Weights of a small GPT-style language model, trained from scratch on English Wikipedia.
Size: 13 layers, width 96, 3 heads of 32 (1 for keys and values), MLP 256 SwiGLU, vocabulary 8192, 2.85M parameters.
Architecture: no biases in attention or MLP, untied embeddings.
Training: a variant of SOAP for these matrices, 3690 steps.
Each number is 128 + 32 x the weight over its row's rms, rounded and kept within 0 to 255. Layers, rows and columns count from 0. The size above them is the row's rms in percent of the matrix's.

# layer 7 MLP gate, 256x96, rms 0.286, rows 73-96, columns 0-95
size [ 98  90  98 112 102  94 103 103  96 109 104  90 103  95 113  98 104  98 103  85  87  85 101  97]
[[129 178 151 115 100 133 131 127 128 169  88 101 125 162 106 161 141 121 108 148 126 105 154  63 153 116 135 140  91 156 119  66  98 133  70 151  93 124 189 150  85 181 171 185 154 181 132 135 177 136  62 139 108 121 179 147 106 133  93  86 118 143 136 210 120 168 111 110  72  69 146 134 183 182 109 148 115 115 168 102 117  78  99 120 121 175 149 125 129 122 156 161  76 122 123 115]
 [141 229  88 118 131  92 117 186  86 155 143 122 116 119 124 117 135 113  70 108 152 180 143 145 110 174 135 190 129  99  87 135 103 146 138 155 119 132  78 160 133 117 126  54 120  93 123 142 141 184 123  96 106 134 125 124 125 108 121 154  43  77 135 166  73 104 137 117 155  88 139 167 136 117 105 144 179  85 141 133 191 160  96 204 145 122  85  88 159 149 130 129 118 162 132 124]
 [143 160 109 148 126  99 116 148  59 107 137 100  74 121 153 121 102 141  98 123 115 115 105 112 114 104 150 168  88 167 102  53 108  58  69 163 125 141 153 100 109  84 107 145 178 176  95 138 105 100 112 202  96 133 124 153 139 127 123 141 179 141  72  96  69 124 143 156 154 134 180 122 131 142  96 155  51 104 106  78 140 123  76  84 165 133 165 118 147 135 107 119 181 109 118  80]
 [138  99 129 114 117 133 145 120  77 131 241 141 127 172 138 211 208 134 144 123 104  79 109 125 140 103 140 133 175 109 166 172  97 124  72 134 144 120  67 104 131 102 151  75 127 108 108 146 103 168 133 130  76 139 139 175 152  86 177 119 134 171  94 120 118  89 149  87 148 124 136 177  87 114 131 152 163 105 145 148 145 114 131 109  85 143  57  85 141 140 113 141 135 140 104  73]
 [201 132 146 200 115 108  88  92  87 134 146 104 182 113 177 132  73 109  86 183 127 118 170 128  82 144 156 145 161 123 166 160 150  97 141 112 154 113 129 138  98 105 124 141 144 127  93 112 106 141 110  82  78 107  95 138 140 136  96 189 137  73 108 132 165 132 112 159 147 108 115 162 134  58 111 193 183 106 161 153 111  82 119  79 130  69 132 119 140 113 148 191 162 166  94 109]
 [151 104 142 131 107 116 104 146 131  63 101 137 159 112 173 103 157 166 153  86 146 152 105 124  75 132 140 141 159 116 142 145 191 144 148 156 122 157 139 126  81 157 111 151 103 186 166  83 137 104 110 116  75 120 130 137 184 131 184 109  93 176  99 109  77 154 232 112 112 120 104 124 105 130 115 164 138 129  90 158 165  87  93 141  87 135 153 122 128  54 206  93 126 172 141  92]
 [174 123 169 105 137 141 160 113 160 107 113 134 143  82 178 116 128 135  96 117 172 154 128 119 157 152 179 102 107 129 196 114 145 102 111  84 140 129 155 168 106 127 156 118 113 169  74 120 129 197  73 118  55 201 201  92 138 199 140  90 119 144 118 107  98  80  97 140  68 117  86 173 143 149 165 133 131 130 126 111 187 111  82 143 142  78  99 144 119 147 141 112 142 116 157 162]
 [ 97  92 109  82 151  87  99 176  38 163 156  88  98  97 170 150 116 127 135 166  98 146  39 141  44 167 119 103 106 157 119 123 121 121 135 127 189 127  98 172 120 153  76 164 124 149  88 131 142 134  99 119 137 131 116 103  84  91 146 105 101 138 137 148 156 107 111 175 136 132 118  88 124 207 182 122 101 114 109  97 102 140  87 118 152 167  71 169 130 119 131 122 160 124 154 165]
 [125 118 100  80 112  84 136 102 158 194 118  63 166 149 178 118 127 102 112 112 175 116 112  79 122 109 145 116 114 126 102 158 133 156  50 127  96 160 110 103 104 161 123  54 101 185 203 157 117 153  98 139 119 122 185 101 163 135  85 112 117 140 124 128 169 147  82 129 105 128  86 160 114 136 129  62 133 185 128 102 150 128  71 166  92 140 153 136 160 169 160  80 131  83  99 126]
 [109 100 117 204 150 109 134 127  86 139  93  74 127 143 133 127 128 145 110 138 160 173 151 118  82 114 137 147 102 159 178 142 133 140 125 145 128 132 115  94 129 131 150 185 177 154 132  42  84 202 146  97 142  82 128 102 129  51  91 166 134 126 103 167 161 146 148 135  76 123 174 142 222  72  78 131 107 124 159 124 104 130 170 148  99 154 152 123 113 160 106 109 155 128 183 103]
 [ 90 142 115 109 130 133 121 121  94 159 117 110 101  66 111 118 118  90 121  88 100 132 119  71  85 171 173 140 137 124 134 142 148  85 115 109  87 140  69 155  35 148 130 118 134 113 110 124 146 160 138  75 126  98 186 128 199 103 115 136 107  79  98 104 114 100 174 115  89 104 169 174 184 127 105 167 114 114 171 139  83 120 132  75  87  80 163 125 145 187 166 131 141 130  59 107]
 [120 156 146  96 164 144 117 143 156 145 117  92 148 127 128 146  79 135 152 127  76 156 190 170 184  67 129 101 104 152 150  86 111  65 142  88 131 149 110 185 166 183 109 103 160 166  89 101 148  98  96  88 181  31 140  68 125 123 126  89  80 118 120 161 152 150 121 137  90  97 129 110 209 145  89  93 104 136  98 147 119  84 146 113 130 146 166 116 114  98 111 142 154 142 117 147]
 [174 138 163  89 147 165 109 137  77 180 123 121 118 160 139 123 156  97 140  85 100 121  86 109 128 158 105 209 103 109 117 143 118 102 169 130  95 123 136 164 105 114 103 119 135 118 162 116 168  96 148  75  37  97 157 158 149 139 126  60 143 156 125 181 161 111 113 103  97  91  88 172 104 110 115  97 207 159 132  84 100 128 109 189 155 114  98  88 145 105 144 103 166 148 115 188]
 [118 124  95 126 135 122 176  71 143  88 135 145 162 110 138 160 148 100 172  64 149 102 155 139 168  92 157  90 137 185 153  67  74 189  85  87 105 206 140 114 150  94 116 169 113 100 175  83 131 124 155 105  76 109 103 173 163 127 153 101 116 140 137 123 100 123  83 110 133 112 119 145 130 166  49 159 160  83 155 116 195 146  95 179 119 158 118 120 163 140 112 156 128 152 121 119]
 [171 185 113  72 129 119  53 146 162 165 108 132 139 124  96 133 162 173 187 123 136 125 147 132 123 137  94 124 149 131  86 129 154 121 146 125 105 125  54 103 187 180 107 191 100 138 189  71 107 138 137 111 127 128 121  78 127 117 139 125  85 163 139 146 133 122  93 164 152 142 144 141 126 179 101  98 164 131  92  66 171 172 168 154 176 149 142  85 139 163  92 134 106 160  49 140]
 [146 202 163 131 131  99 114 115 134 180 146 116 139 158 154 172 130 127  86 104 130 114 171 100  97 116 169 136 153 112 110 135 126  78 122 178 137 159 132 144 182 211  77 142 130 124 115 180 144 103 138 102 157  95 128 107  93 145 180 164 156 169 139 167 133 194 140  83 121 146 103 140 114 123 171 126 151 130 156  65 177 158 139 108 162  70 199  83 183 109 140 156 134 145  72 140]
 [114 139 137 146 118 123 144 152 137 103  55  56 157 120 141 184  82 134 119  49 147 121  41 158 127 122 141 211 120 126 159 186 106 174 111 108 110 155 184 152 141 140  98 145  99 143 113 127 137 167 187 189  84 121 125  95 185 177 178  96 100 147  87 162 101 117 135 156 175 138 137  95 116  89 131 146 121 126 135 146 158 105 124 133  89 166 154 171 144 136 156 108 147 128 130 109]
 [144 100 136 126 140  78 113  98  96 120 149 139  51 184 114 113 145 127  99  70 140 213 101 154 114 168 143  62 140 114 170 161 175 202 125 115 117 132 128 127 129 178  63 150 127 114 156 142 127 109 100 142  89 159 156 155 150 106 116 122 141 114 116 174 156  97  68 106 150 107 118 142 106 143 132 186 185  91 154  35 148 110  80 139 154 104 118  82 135 107 100 145 145 133 136 123]
 [130 135 110  97 106 138 194  89  91  87 180 147 137 165 128 150 127  76 125  90 129  94 124 127 113 145 113 146 100 187 112 186 120 114 105 159  79  93 114 196 164 162 162 136 171  61 107 110 105 148  87 155  98 134 119  85 170 106 116 153  85 137 194 117 123 207 103  99 129 161 165 121 161 105 181  91 137 129 129 118 102 121 140 122 103 143 156 115 174  83 156 124 107 115  47 105]
 [123 149 126 115  77 128  95 111 122 127 130 158 156 164 146 175 153 122 126 153 171 180 128 105 118 117 136 156  90 166  98 110 156 168 135 205 141 156 103 101 111 144 161 133 117 115 129  48  87 127  66 185 117 117 185 176 122 100 128 111 166 119  89  84 169 108 144 135 178 155 191 113 123  83 130 132 150 127 142  80 115 122 212  95 148 120 153 135 160 129 166 130 205 153  93 178]
 [141 140 145  81 109 124 123 138  50 127  58 172 145 132 141 103 110  53 139  85 113 134 214  93 126 156 134 178 129 138 158 176 127 128 142  87 110 121 147 160 113 112 115 163 108 131 131 106 166 124 155 153 111 205 113  82 147 136 132 181 155 149 180  79 154 140 147 140 110 124 142  89 165 213 158  93  85 120 156 132 120 136 104 169 110 174 122 108 143 169 181  92  96 127 157 106]
 [ 82 150 168 128 102 127 145  60  76 121 124 135 142 106 162 160 141 154 144  73 138 168 112 119 105 144 141 104  65 139 152 219 170 136 146 129 133 126 132 147 151  99  89 141 114 162 135 149 138 169  94 163 121  95  58 191 140 140 160 186 107 157 137 108 118  81 196 143 119 136 157  41 138 104 125 105 104 131  93  83 114  96  74  99 123 112 134 189 180 128 164 134 119 136 122 119]
 [117 143 128 167 108  84  82 128  92  95 110 140 123  90 157  94 129  72 120  91 204 177 146 121 103 103 102  97 121 153 141 178  82 144 136 125 131  56  94 169 165 121  80 124 114 147 114 139 140 160  75 166  48 118 121 172 151  98 140 168  86 111  89 143 153 168 133 106 133 117 140 118 159 146 166 129 180  94 141  75 187 116 161  88 122 151 116 139 156 179 179 108 109 111  77 155]
 [163 109 137 136 128 177 140 116 117  90 145 148  95 137 117 148 126 125 177 117  78 123 104 143  80 122  79 161 129 121 149 202 125 178 103  68  79 141 132 171 110 130  94  92 132 113  87 150 120 112 107 166 116 149 167 139 183 155  70 149 119 105 102 111 141 133 115  46 116 120 111 154 152 198 145  85 127 142 129  66 150 144 151 114 231 159 126  74 150 113 154  95 140  72 136 156]]
# layer 7 MLP up, 256x96, rms 0.267, rows 73-96, columns 0-95
size [100  99  94  99  93  96 103  94  93 103 105  95  94  95  97  93  99 102  97  84  97  93  99  99]
[[121  89 137 149  96 201  94 143  93 125  62 164  94 149 142  69 114  87 139 128  61 101 121 164 163 139 143 109 107  77 141 151 166 123 111 116 108 114 123 151 139 106 166 105 118 112 104  86 123  90 156 176 129  70 138 148  97 127 174 132 112  55 136 210 131 121 150 160 100 143  59 156 144 145  93 145 100 170 103 107 123  63 125 114 115 137 130 195 126 159 185 131 140 112  84 113]
 [164 105 114 103 125 105 167 100 153  98 168 151 132 103 141  71 163 130 133 154 124 191 133 144 175 123 187 147 144 161 166 110  65 174 111 111 214  92 104  93  95  97 169 101 186 131 168 145 120 100 179  95 109 128 158 101 180  85 115  94  82  89 141  96 108 142  97 115 174 133 128 165 129 108  66 141 129 109  98 183 106 161 166 112 145  75 155 131 146 110 113  94 115 126  93  98]
 [173 127  84  68  98 171 150  93 106 136  86  72 119 126 107  89  91 109  90 192 115 117 104 138 130 196 128 122 159  18 151 121 185 134 128 134 164 168  97 111 128 125 153  72 117 154 145  94 145  76 119 125 148 142 136 138 114 130  95 106 143 126 144 137 165 144 121  49 120 140  80 123 114 127 139 110 147 136 135 126 115 179 110  56 141 131 180 154 120  72 152 160 139 152 124 189]
 [127 115 183 119  29 149 185 124 136 120 127 160 129 163 100 186 148  82 132 114 158 147 125 163 169 150 145 168 167 106  55 151  72 187  76 125 168 150 126 144 141 113  88 168 148 107  82 154  97 163 131 155 139 124  60 159 147 144  89 100 140 173 126 100 137 158 171 172  71 118 103  99 120 139 106 130  88 138 154 153 117 163 161 155 152 126 131 151 146 146  91 190 139  99 125 127]
 [107  72 161 115 162  98 136 101 157 151 167 144 109 136 117 168 116 119 136 101 121 203 203 142 123 170 154  98 130 170 139 149 172  88  97  90 140 124 133 159  89 123  51 134 118 108 164 142 149  58  63  82 137  99 148 113 143  68 103 138 187 150 127 122 121 162 127 130  91 115 110 117 116 158 121 142 131  89  92 102 126 121 138 171 106  84 133 110 177  83  82 163 141 213 111 155]
 [134 148 131  90  96 147  48 112 129 179 136 121 155 107 155 120  85 151  66 197 157 120 139 178 134 204  69 129 127 114 162 142 164  95 144 142 175 169 137 148 123  47 140 107  88 111 163 154 131 133 211 108 130 121 119  62 153 132  91 133 111 142 148 112 167 110 165 145 113  71 175 144  94 150 112 162 113 120 108 145 126 132 122  62 137 130 110 177 136 140 126  86 149 157 119  95]
 [100 110 137 171 144 139 121 101 132 134 118 184 174 161 132 154 162 125 211 154 131  82 165  86 112  87 161 112 144  70 116 143 214 193 105 137 103  94 120 129 166 103  91 151 118 194  98 136 103 120 185  78 147 149 105 131 131 107  91 133 117  79  82 125 194  96  85 168 156 129 142 109  76 140 113 138 110 131 142 168 138 150 105 123 167 122 128 115 124  95  85  95 171  75 135 109]
 [137 171 123 148 157 156 134 152 146 190 131  85 125 107 133 106 110 175 127 140 178 156 159 128 109 157 125  75 105 117 127 135 104 107 142 128 130 139 153 132 142  76 172  71  88 106 148 132 175 132 124 140 157 175 101 105 128 151 150 131  90 118 205 144 113  69 163 127 131  88 145 135  78 151  94  94 133 186 100  80 169 115 183 121  96 149 177 130  95 124 137  76 182 201  84  55]
 [182 171 114 123 155 140  99 142 141  82 111 144 108 114 180 151 137 103 118 149  91 126 132 113 151 117 154 132 140 155 133 141  70  91 106  69 110 108 105 135 111 103 116  47 147 175 155  85 104 121 136 153 176 134  49 114  91 139 148 139 118 104 118 174 122 181 107 133 152 178 124 136 182 139 138 154 175  66 151 192  57 119  82 187 129 128 168 174  90 145 128 162 109  87 163 118]
 [113 167 129 146 152 130 134 117 135 165 147 145  76 114 127 110 141  73 126  98 135 122  99 117 120 187  93 111 107 184 109 152 102 126 122 133 145 101 113 163  93 131 155 162 136  90 147 127 155  96 170  98 104 162 165 155 116 113 124 121 160  66 142 103  52  88  91 172  98  84 130 203 160  68 160 176 158  80 137  77 145  38 131 142 120 108 103 129 201 183 152 132 114 124 162 119]
 [ 87 136 135 150 121 124 153 113 126 153 105 186 113 140  74 109 137 164 137 168  67 127  73 181 107 141  84 142  93 137 100 128 108 131 151 180  79 101 142 131 162 161 141 135 124 135  49 134 125 115 129 163 121 167 143 148 134 151 130 107  98 164 140 132 132 134 100 151 101 115  76 118  44  93 100 145 151  74 158 122  65 160 124  57 160 151 132 100 149 151 109  91  38 130 163 187]
 [115 129 180 171  93  41 138  90 145 120  97 135  96 149 129 118 101 118 148 136 124 137 147 163 154 126 178 144  98 112 115  96 155  96 164 226 118 160 101 108 129 155 141  95 124 120 114  49 116 120 116 141 148  61 103 115 131 168 156 142  93 190 113  49  82 131 118 137 111 132 102 159 120 133 191 159 129 126  99 148 136 123 120 121 126 109 153 194  79 132 160 119  85 168 180 174]
 [170 150 121 114 125 130 136 143 103 208 129 140  88  96 163  85 143 117 144 143 133 115 111  65 140 171 106 165 160  98 192  97 101 194  95 142 146 166 107 110 160 146 175 139  67 126 141 124 124 115 116 119 128 110 207 149 103 182  66 188 146 126 173 137 116 115 111 151 136 104 172 134 146 187 190 134 158 163 164 132  86 136 117 147 119 110 135 165 129 153 119 144 144 128 211  84]
 [ 75 128 126  98 176 139  97 142 142 121 105  97  83 162 162 131  91  90 156 128 117 105 119 127 119 126 144 153  87  92  84 120 140  61 161 111  98 167 129 144 163  87 137  95 156 106 124 108 108 114 165 136 159 171  61 141 121 104 144 115 138  88 132 207  73 107 159  93 146 144 115  61 142 113 113  72 125 145 106 172 135  56 117 149 113 194  78 142 105 124 134  45 120 103 173  93]
 [173  60 112 106 108 138 121 120 164 129 166 160 104 117 121 108  92 162 132  93  93 157 192 190 105 158 155 128 141 106 153  86 106 101 120 142 170 108 127  82 178  76 111 174  50 119 117 175 140 153 165 189 142 101  48 121  86  97 109 117 127 146 120 158 118 195 114 104 161 135 180 114 151 146 114 183  77 149 142 117 158  95 102 149 142 107 129  93 135 100 140  84 119 127 121 171]
 [125 118 127 115 104 114  68  54 153 126 134 104  96 157 105  84  95 120 131 107 108 105 136  56 150 120 126 120 144 134 128 148 109  89 145 160 165 122 150  53  96 108 115 136 109 122 117  89 130 168 150 218 156 119  97 140 147 148  98 137 112 137 152 104 125 110 145 178 124 148  93 135  84 148 142  93 102  51 139  55 131 141 212 144 147 135 148 139 154 203  95 194 142 138 114 179]
 [110 118 154 118  74 125 153 150 134 117 154 128 128 126 106 129 122 102 128  97 101 143 105 131 174 105  95  79  78 118  81  75 124 147 137 110  80 130 164 111 106 135 133  70  14  99 119 131  68  91 205 159  90 137 166 103 105 143 171 167 104  91  99  97  95 125 115 163 115 101 111 137 146 103 120 122  94 200 123  66 140 126 114 151 110 173  97 107 102 175 102 103 137 166 160 180]
 [130  91  75 128 149 106  97  75  91 121 169 137 102 194  96  98 143 147 157 110  60 160 151 198 144 203 171 100 126 119 169 144  88 134 124 166 109 109 147 115 120  91 127  66 161 164 167 123 154 122 139 164  82 128 162 118 108 106  79 113 166 126 118 121 118  78 204 111 106 133 109 183  93 148 100 141 143 109 146 106 114 158 100 108 109 105 125  99  70  59 156  97 144  96 130 144]
 [ 95 115 114  82 153  83 109 133 139 163 154 122 106 105  97 170  81 164 144 100  76 102 143 197  98 129 176  98 131 110 103 131 109 128 115 124 150 128 167 151 127 155 164 123 133 116  58 148 158 167 135 148 138  65 104 117  79 110 125 127 110 168 105 142  56  90 151 173 112  91 100  88 144 134 164 108 197 184  98 185 105  82 131 166 110 175 133 174 154 116 151  62 133 147 153  90]
 [ 65 169 116 123 122 126 140 150 126 121 185 174 183 145 143 112 157 154 105 117 125 124 164 103 165 120 154 158 141 146 132 153 174 123 179 154 133 181 184  88 126  86 138  83 129 100 184 145 158 143 159 119 136 155 153 108 138  66 163 136 159  66 132 134  65 127 138  51 138 149 126 141 127 190 160  95 145  95 160 129 132  65  97 123 100 147 131 100  85 110  75 115 110 143 131 215]
 [103  89 145 147 158 135 112 123 140  84 102 125 162 150 130 159  91 117 144 101 101 137 129 139 144 128 211 159 174 172  86 150 102 178 163 148 142 134 151 160 173 135  88 213 139 110  80  83 143 159 135 142 104 121 136 172 140 111 117 149 176 184 137 134  88 159 174 141  95 132 141  66 199 122 165 154 144 110 105 125 116  96 102 117 103 124 131 175 149 110  98  76 218 109 119 178]
 [196 170 109 114 119 154 150  97 156 152 143 136 102 120 136 119 134  87 154 123 188 114  81 165 197 113 125 103  81 166  90 103 107 114 112 115 232 140 119 119 102 157 190 124 125 162 127 126 112 179 109 159 156 185 104 107 145 152  94 170 142 119  87  94 174 121 148 137 116 115 131 143 169  91 106 145 133 148 125  92 137  70 105 206  60 100  82 160 135 166 148 156 149 115 128 130]
 [127 116 178  80 138  93 138 190 104 135 146 131 141 122  79 138 145 107 164 167 123 140  71 125 164 143 162 157  77 143 185 141 141  97 144 144 157 124 103 119 156 140 157  70 119 103 150 213 225 159 167 115  99 141 104 143 145 121 180 139  83 120 118 122 140 154  82 107 167 163 128 158  87 126  98 164  57 106 137 104 116 145 139 166  95 121  70 161 103  76 129 104 112 177 136 151]
 [ 53  97  99 186 163 101 150 122  99 148 138 139 112 160 112 137 119  85 122  97  55  95  81 162 145 158 108  94  64 156 132 129 149  63 121 120 125 110 120 110  96 149  80 175 131 138 101 108 116 145 159 128 156  98  89 133  98 146 118 153 189 107 181 142 109 129 152  95  92 127 101  91  89  96 122 118 194 115 147 158  71 188 112 171  81 160 161 112 158 115  92  69 117 168 113 139]]
# layer 7 MLP down (transposed), 256x96, rms 0.256, rows 73-96, columns 0-95
size [ 98 100  99 106  89  98 102 103  92 100 100  96  95  98  99 100 100 100 100  89  95  92 103  95]
[[148 116  91 124 118 160 152 156 137  97 154 127 120 125 138  64  86 168 184  85 154 148 127 148  86 133  66  72 164  91  65 103 113 178 148 103  73 138 138 152 161  80 144 139 156 154 118 154 139 126  36 137 155 135 132 129 123 138  95 138  77  95  61 114  81 118  30 137 133  98 114 153 110 135  93 133 149 149 175 177  76 154 107 116 159 120 150 128 140 138 135 114  82 109 124 127]
 [111  84 148  78 142  66 142 151 186  99 136 106 130 121 170 187 148  56 119 102 157 120 149 197  96 131 169  58 100 122 112 147 153 124 143 160  93 155 129 170 164 117 116 120  65 118 120 146 110 111  99 150 188  95 152 162 172 120 139 144 172  90 148 157 185 134 148 180 142  21 121 170  94 123 136 119 118 103 132 189 101 113 130 115 120  97 153 125 141 110 123 132 138 139 136 111]
 [213 150 121  79 126 124 126 103 146 130 165  97 104 149 137 111 144 167 186 178 112 104 128 146 139 173 168 119 110 153 107 114 115 157  79 112 174 115 105 168 120 139 104 142  66 118 193 119 124 105 174 116 141 178 183 168 189 135 102 177  50 108  68 122 133  92 124 154 145 162 150 144  74 187 120 149 137 140 145 120 122 152 111 106 188 124 120 132 130 153 125 124 193 182 134 147]
 [186 149 126  87 114 155 204 155 228 141 181  94  84 130 109 162 117 165  77 117 129 154 190 129  73 145 117 152 160  99 152 116  66 120 105 112 106 138 112 111 142 124 115  99 120 134  90 129 137 113 124 153  68 196 120 158 107 120 161 155 179 131  78 117 109 114 111 123 107  87  99 182 134 160 154 108 120 145 140 113 134 193 159 172 148 182 139 114 119 142 101 104 145 101 140  71]
 [ 61  93 119  83 156 188 109 157 112 167 120 108 111 149 155 133 156 129 132 144 175 113 146  74 108 111 130 122 136 113  85 164  53 126  72 137 123 160 120  92 104 129 126 152 108 147 154 124 142 115 119 166 168  99 157  99 197  97 187 111 162 159 111 127 158 168 136 141  87 187 210 134  79 144 124 181 135 140  95 107 195 105 163 159 140  76 114 144  97 162 131 117  96 183 120 132]
 [163 101 107 152 144 168  88  91 151  97 163 133 156 146 148 125 139 158 161  98 111 105  69 122 131 109 187 121 134  96  97 139  88  96  95 121 143 129  83 184  75 113 171 115 138 129 126 139 159 121 103 176 112 128 178 143 124 141 127 158 103  79  48 148 110 178 101 117 154  83 107 112 190 172 127 116  91 175 109  78 115 151  98 207 131 144 171  88  46 102 120 102 115  95 135 120]
 [129 107 124 153 142  87 112 160  77 153 147 118  88  76 171 145 146 112 150  95 143 162  29 122 160 100  72 121 134 136  77 223 153  85 104 100  90 157 108  71 123 109  96 138 148 105 159 114 143 101 142 146 157  91 122 145 116 155 133 139 130 150 143 141 192 156 163  88  92 138 148 106 108 102 101 109 163  72 107 133  73 133 134 135  81 166 148 119 146 150  95  88 133  90  55 118]
 [129 108  70 148 123  67  63 133  88 115  93 119  93 114 121 157 137 114 105  75 150  79 101  98 154  98 134 123  95 116 116 137 172  98  71 187 172  99 156 199 121 147 161  83 173 111 130 113 115  88 101  75 134 128  91 126 102 161 124 118 118 132  97 100 117  94 170 125  76 123 131 179 123 129 115 125 163 134 125 115 160 131 110  93 111 165 134 122 125 181  67 126  81 215  82 173]
 [138  86 124 181 160 127 125 137 160 167 111 130 112 133 132  97 163  41 145 123 162  97 118 160 115 103  92 116  94 117  61 154  93  79 104 125  98 143 129 100 149 175 145 123  46 195 113 112 129  85 126 118 176 107 118  90  87 117 138 150 195 141 157 139 156 108 104 124 162 107 108  85 122 113 128 167 121 172 129 165 120 112 152 104 145  67  76 162 133 183 162 138 183  63 113 106]
 [157 127 193 195 134 109 202 146 147 144  95 187  50 111 113 159 137 171 157 172 150 132  75  92 165 114 135 165 113 169 150 128 147 173 105 135  89 113 144 123 171 104 137 152 136 175  98 174 111 184 144 114 117 156 130 170 122 153  61 102 116 116 126  76 163  97  95  87 138 125 121 153 118 124 167  97 161 185  87 136 106  83  97 124 152 151  84 142 168 142 154 113 113 102 155 155]
 [151  83  68  92 148  95 145 151 146 104  92 121 141 145 164 131 147 181 146 155 151 110  83 141 137 105  95 112  89 127  91 143  80 134 120 148 138 132 214 129 165 107 166 150 148 146 114  91 132 118 126 113 143 104  96 152 117 186 109  60  75 155 134 117  87 103 115 125 150 116  18 112  76 126  73  76 149 154  96 173 102  74 116 116  90 147 121 108  90 124 114 173 125 143 105 175]
 [120 204 159 164 149  91  97 115 139 132 135 131 117 165 128 107 118  83  99 198 136 150 137 138  97  95 125  91 142 163  69 144 132 129 215 135  80 156 117 129 198 112 160 111 104 115 161 118 132 121 111 192 177 145 150 156 136 116 100 107 170  75  96  56  92 111 159  96 171  70  88 143 188 152 141 136 128  75 173 124 138 138  99 135 150 147 107 134 160 158  97 123 152 145 159 158]
 [133 131 176 108 119 156  93  79 135  95 122 119 130 216 104 163 144 110 105 157 134 153 125  78 103 115 105 160  95 103 123  97 138 116  97 148 138  94 148 173  79 147 137 156 137 124  99 176 140 108 124 121 178 102  88 144  80  92 143 130 180 133 117 164 131 156 112  72  67  81  64 133 205 141 166 103 164 178 134 100 126 130 191 135  71 122 102  78  78  84 117  98 120 133 110  97]
 [ 89 127 163 182 123  29 131 164 138 197 126 156  72 103 168 153  78 107 124 124  88  96 115  98  98 142  93 134 100 183 103 136 125 153 152 129 165 136 152 194 135 186 154 102 149 132 109 102 123  97 104 128 151 173 146 113  90 109 132  71 159 173 189 132  70 113 164 139 123 144  87 131 146  85 182  96  82 130 102 145 127  89 131 141 107 153 115 185 138 138 149 111 103 106 105  99]
 [179 106 158  98 137 105 142 163  99 162 139 123 105 143 162 170 145 166  70 152 168 152 156 132 125 129 121 159  62  91 134 141 159 128 107  99 117 160 184 149 134  94 159 130 204 181 110 156 125 194 103 156 188 167  77 111 157 165  88 110 118 120 123 126 151 106 156 143 147  79 139 154 150 183 131 140 172 159 124 183 138 121  66 116  80 118  85 110  73  88 106 122  96 135 175 153]
 [163 154 136 121 125 156 177 114 124 119 114 163 138  69  39 126 165 109 158 147 166  70 100  95  96 112 110  86 136 219 104 163  85 146 106 102 164 103 143 109  98 102 148 148 117 135  93 211  78 119 174 150 124 157 128 134 153 117 130 138 148 103  94 184 145  85 110 146  84 126 184 146 130 138 113  87 130 133 102 120 169 152 122 144 110 166 194 129 166  89 173  87 144 133 162 111]
 [166  88 117 136 196  61 104 159 152 117 158 124 110 151 163 146 126 188 117  57  93  66 131 100 148 122 117 153 155 173 103 159 120 105 118 126 120 161 109 105 121  98 157 126 173 121  88  99 157 157 128 136 164 150 105 112 112  73 202 101 142 106 143 162 163 168  97  91 123 150 124 117  78 126 119 119 149 112 179 154 152 203 126 130 151 103 132 203 101 128 146 124  89 176 105  58]
 [ 79 178 179  69 106 137  84  91  74 153 102 113 147 144  98 146  90 117 148 147 103 176  42 154 151  86 163 156 191 137 147 119 101  81 179 107 115 112 197  86 142 148 107  72 162 119 106 112 164 154  95 152 154 154  78 135 100 146 118 130 117 150 166 139 136 120 162 147 136 111 151 136 132 127  95 131  86 102  83 118 121 120 163 154 141 157 102  48  99  90 138 109 141 129  68 105]
 [110 128 112  87 136 199 115 102 138 162 104  73 112 107  91 116 188 129 112 178 113 168 131 131  85  87  96 106 106 149 172 152 115 112 120 100 110 101 127  92 139 169  59 123 149 167 152 156 142 142 149 121 132 136 138 209 158  74  60 122 109  88 128 156 154 152 147 130 129  67 177 131 137  92 148 126 150 144 111 131  90 118 117  69 134 109  75 163  85 108  81  76 194 162 129  97]
 [117 123 139 118 135 117 168 158 193  50 127 143 159 147 136 112 161  72 173 115 174 114 128 146 192 185 161 121 166 121  99  67 153 154 109 103 130  81 192 177 153  93 137 124  87 126 136 140 167 110 140 160  87 133 110 149 152 176 109 116 163 132 182  53 107 161 165 126 160 134 141 124 164 122 179  96 147 140 100 160 166 184 143 123 117 119 117 162 129 166 180 134 109 157 113 182]
 [169 112 117 125 132  59 150 136  72 138 147  98 127 130 115 122 178 119  28 194 137 169 250 149 169 110 137 104 140 117 156 121 130 134  67 152 151 187 111 127 161  72 154 115  86 111  92 113  92 128 140 150 127 112 132 121 127 138  84 110 118  89 147 145 135 115 107  84 101 189 121 129 103 137 149 112 184 113 126 175 131 129 149 156 143 140 120 109 119 171 152 137 148 106 150 194]
 [ 83 140 111  53 114 180 188 108 116  93  80 146 139 114  92 136  96 137 134  18  94 205  70  98  78 129  93 115 104 127 148 129 115 155 128 112 137 196 131 136 103 148  92 133 125 101 159 130  82 104 156 132 141  96 120 124 147 112 132 112 136 140 172 178 105 202 109 118 143 100 126 117 169 125  78 169 126 109 127 155 109 129 102  87 147  82 138 153  77  96 149 133 120 115 103  80]
 [195 103 101 165  53  75 138 186 108  56 132 132 139 113 176  85 163 155  89 136 162 172 167 101 154 111 107 102 131 129 114 164 126 118 144 154 141 181 149 114 106 130 142 136  99 106 153  84  95 169 120  83 112 127  97 118 132 100 158 134 180 141 128 126  93 196 179 162 143 142  96  66 142 152  97 127  90 147 111  72 155 154  94 133 183 149 116 107 109 158 134 149 177 100 136 184]
 [160 134 142 129 114 188 144 158 135 119 194  91 160 112 100 118 101 178 101 149 106 148 136 119 138 139 124  87 165 130 138 127  96 104 188 178 155  91 172 139 138 133 103 179  80 165 108 126  73 150 125 133 134 150  92 120  91 149  82 158 122 154 124  93 110  95 112 115 199 106  94 118 175 134  99 147 130  96 174 122  67  90 107  73 117 105  75 215 130 156 115  75 119 180  86 149]]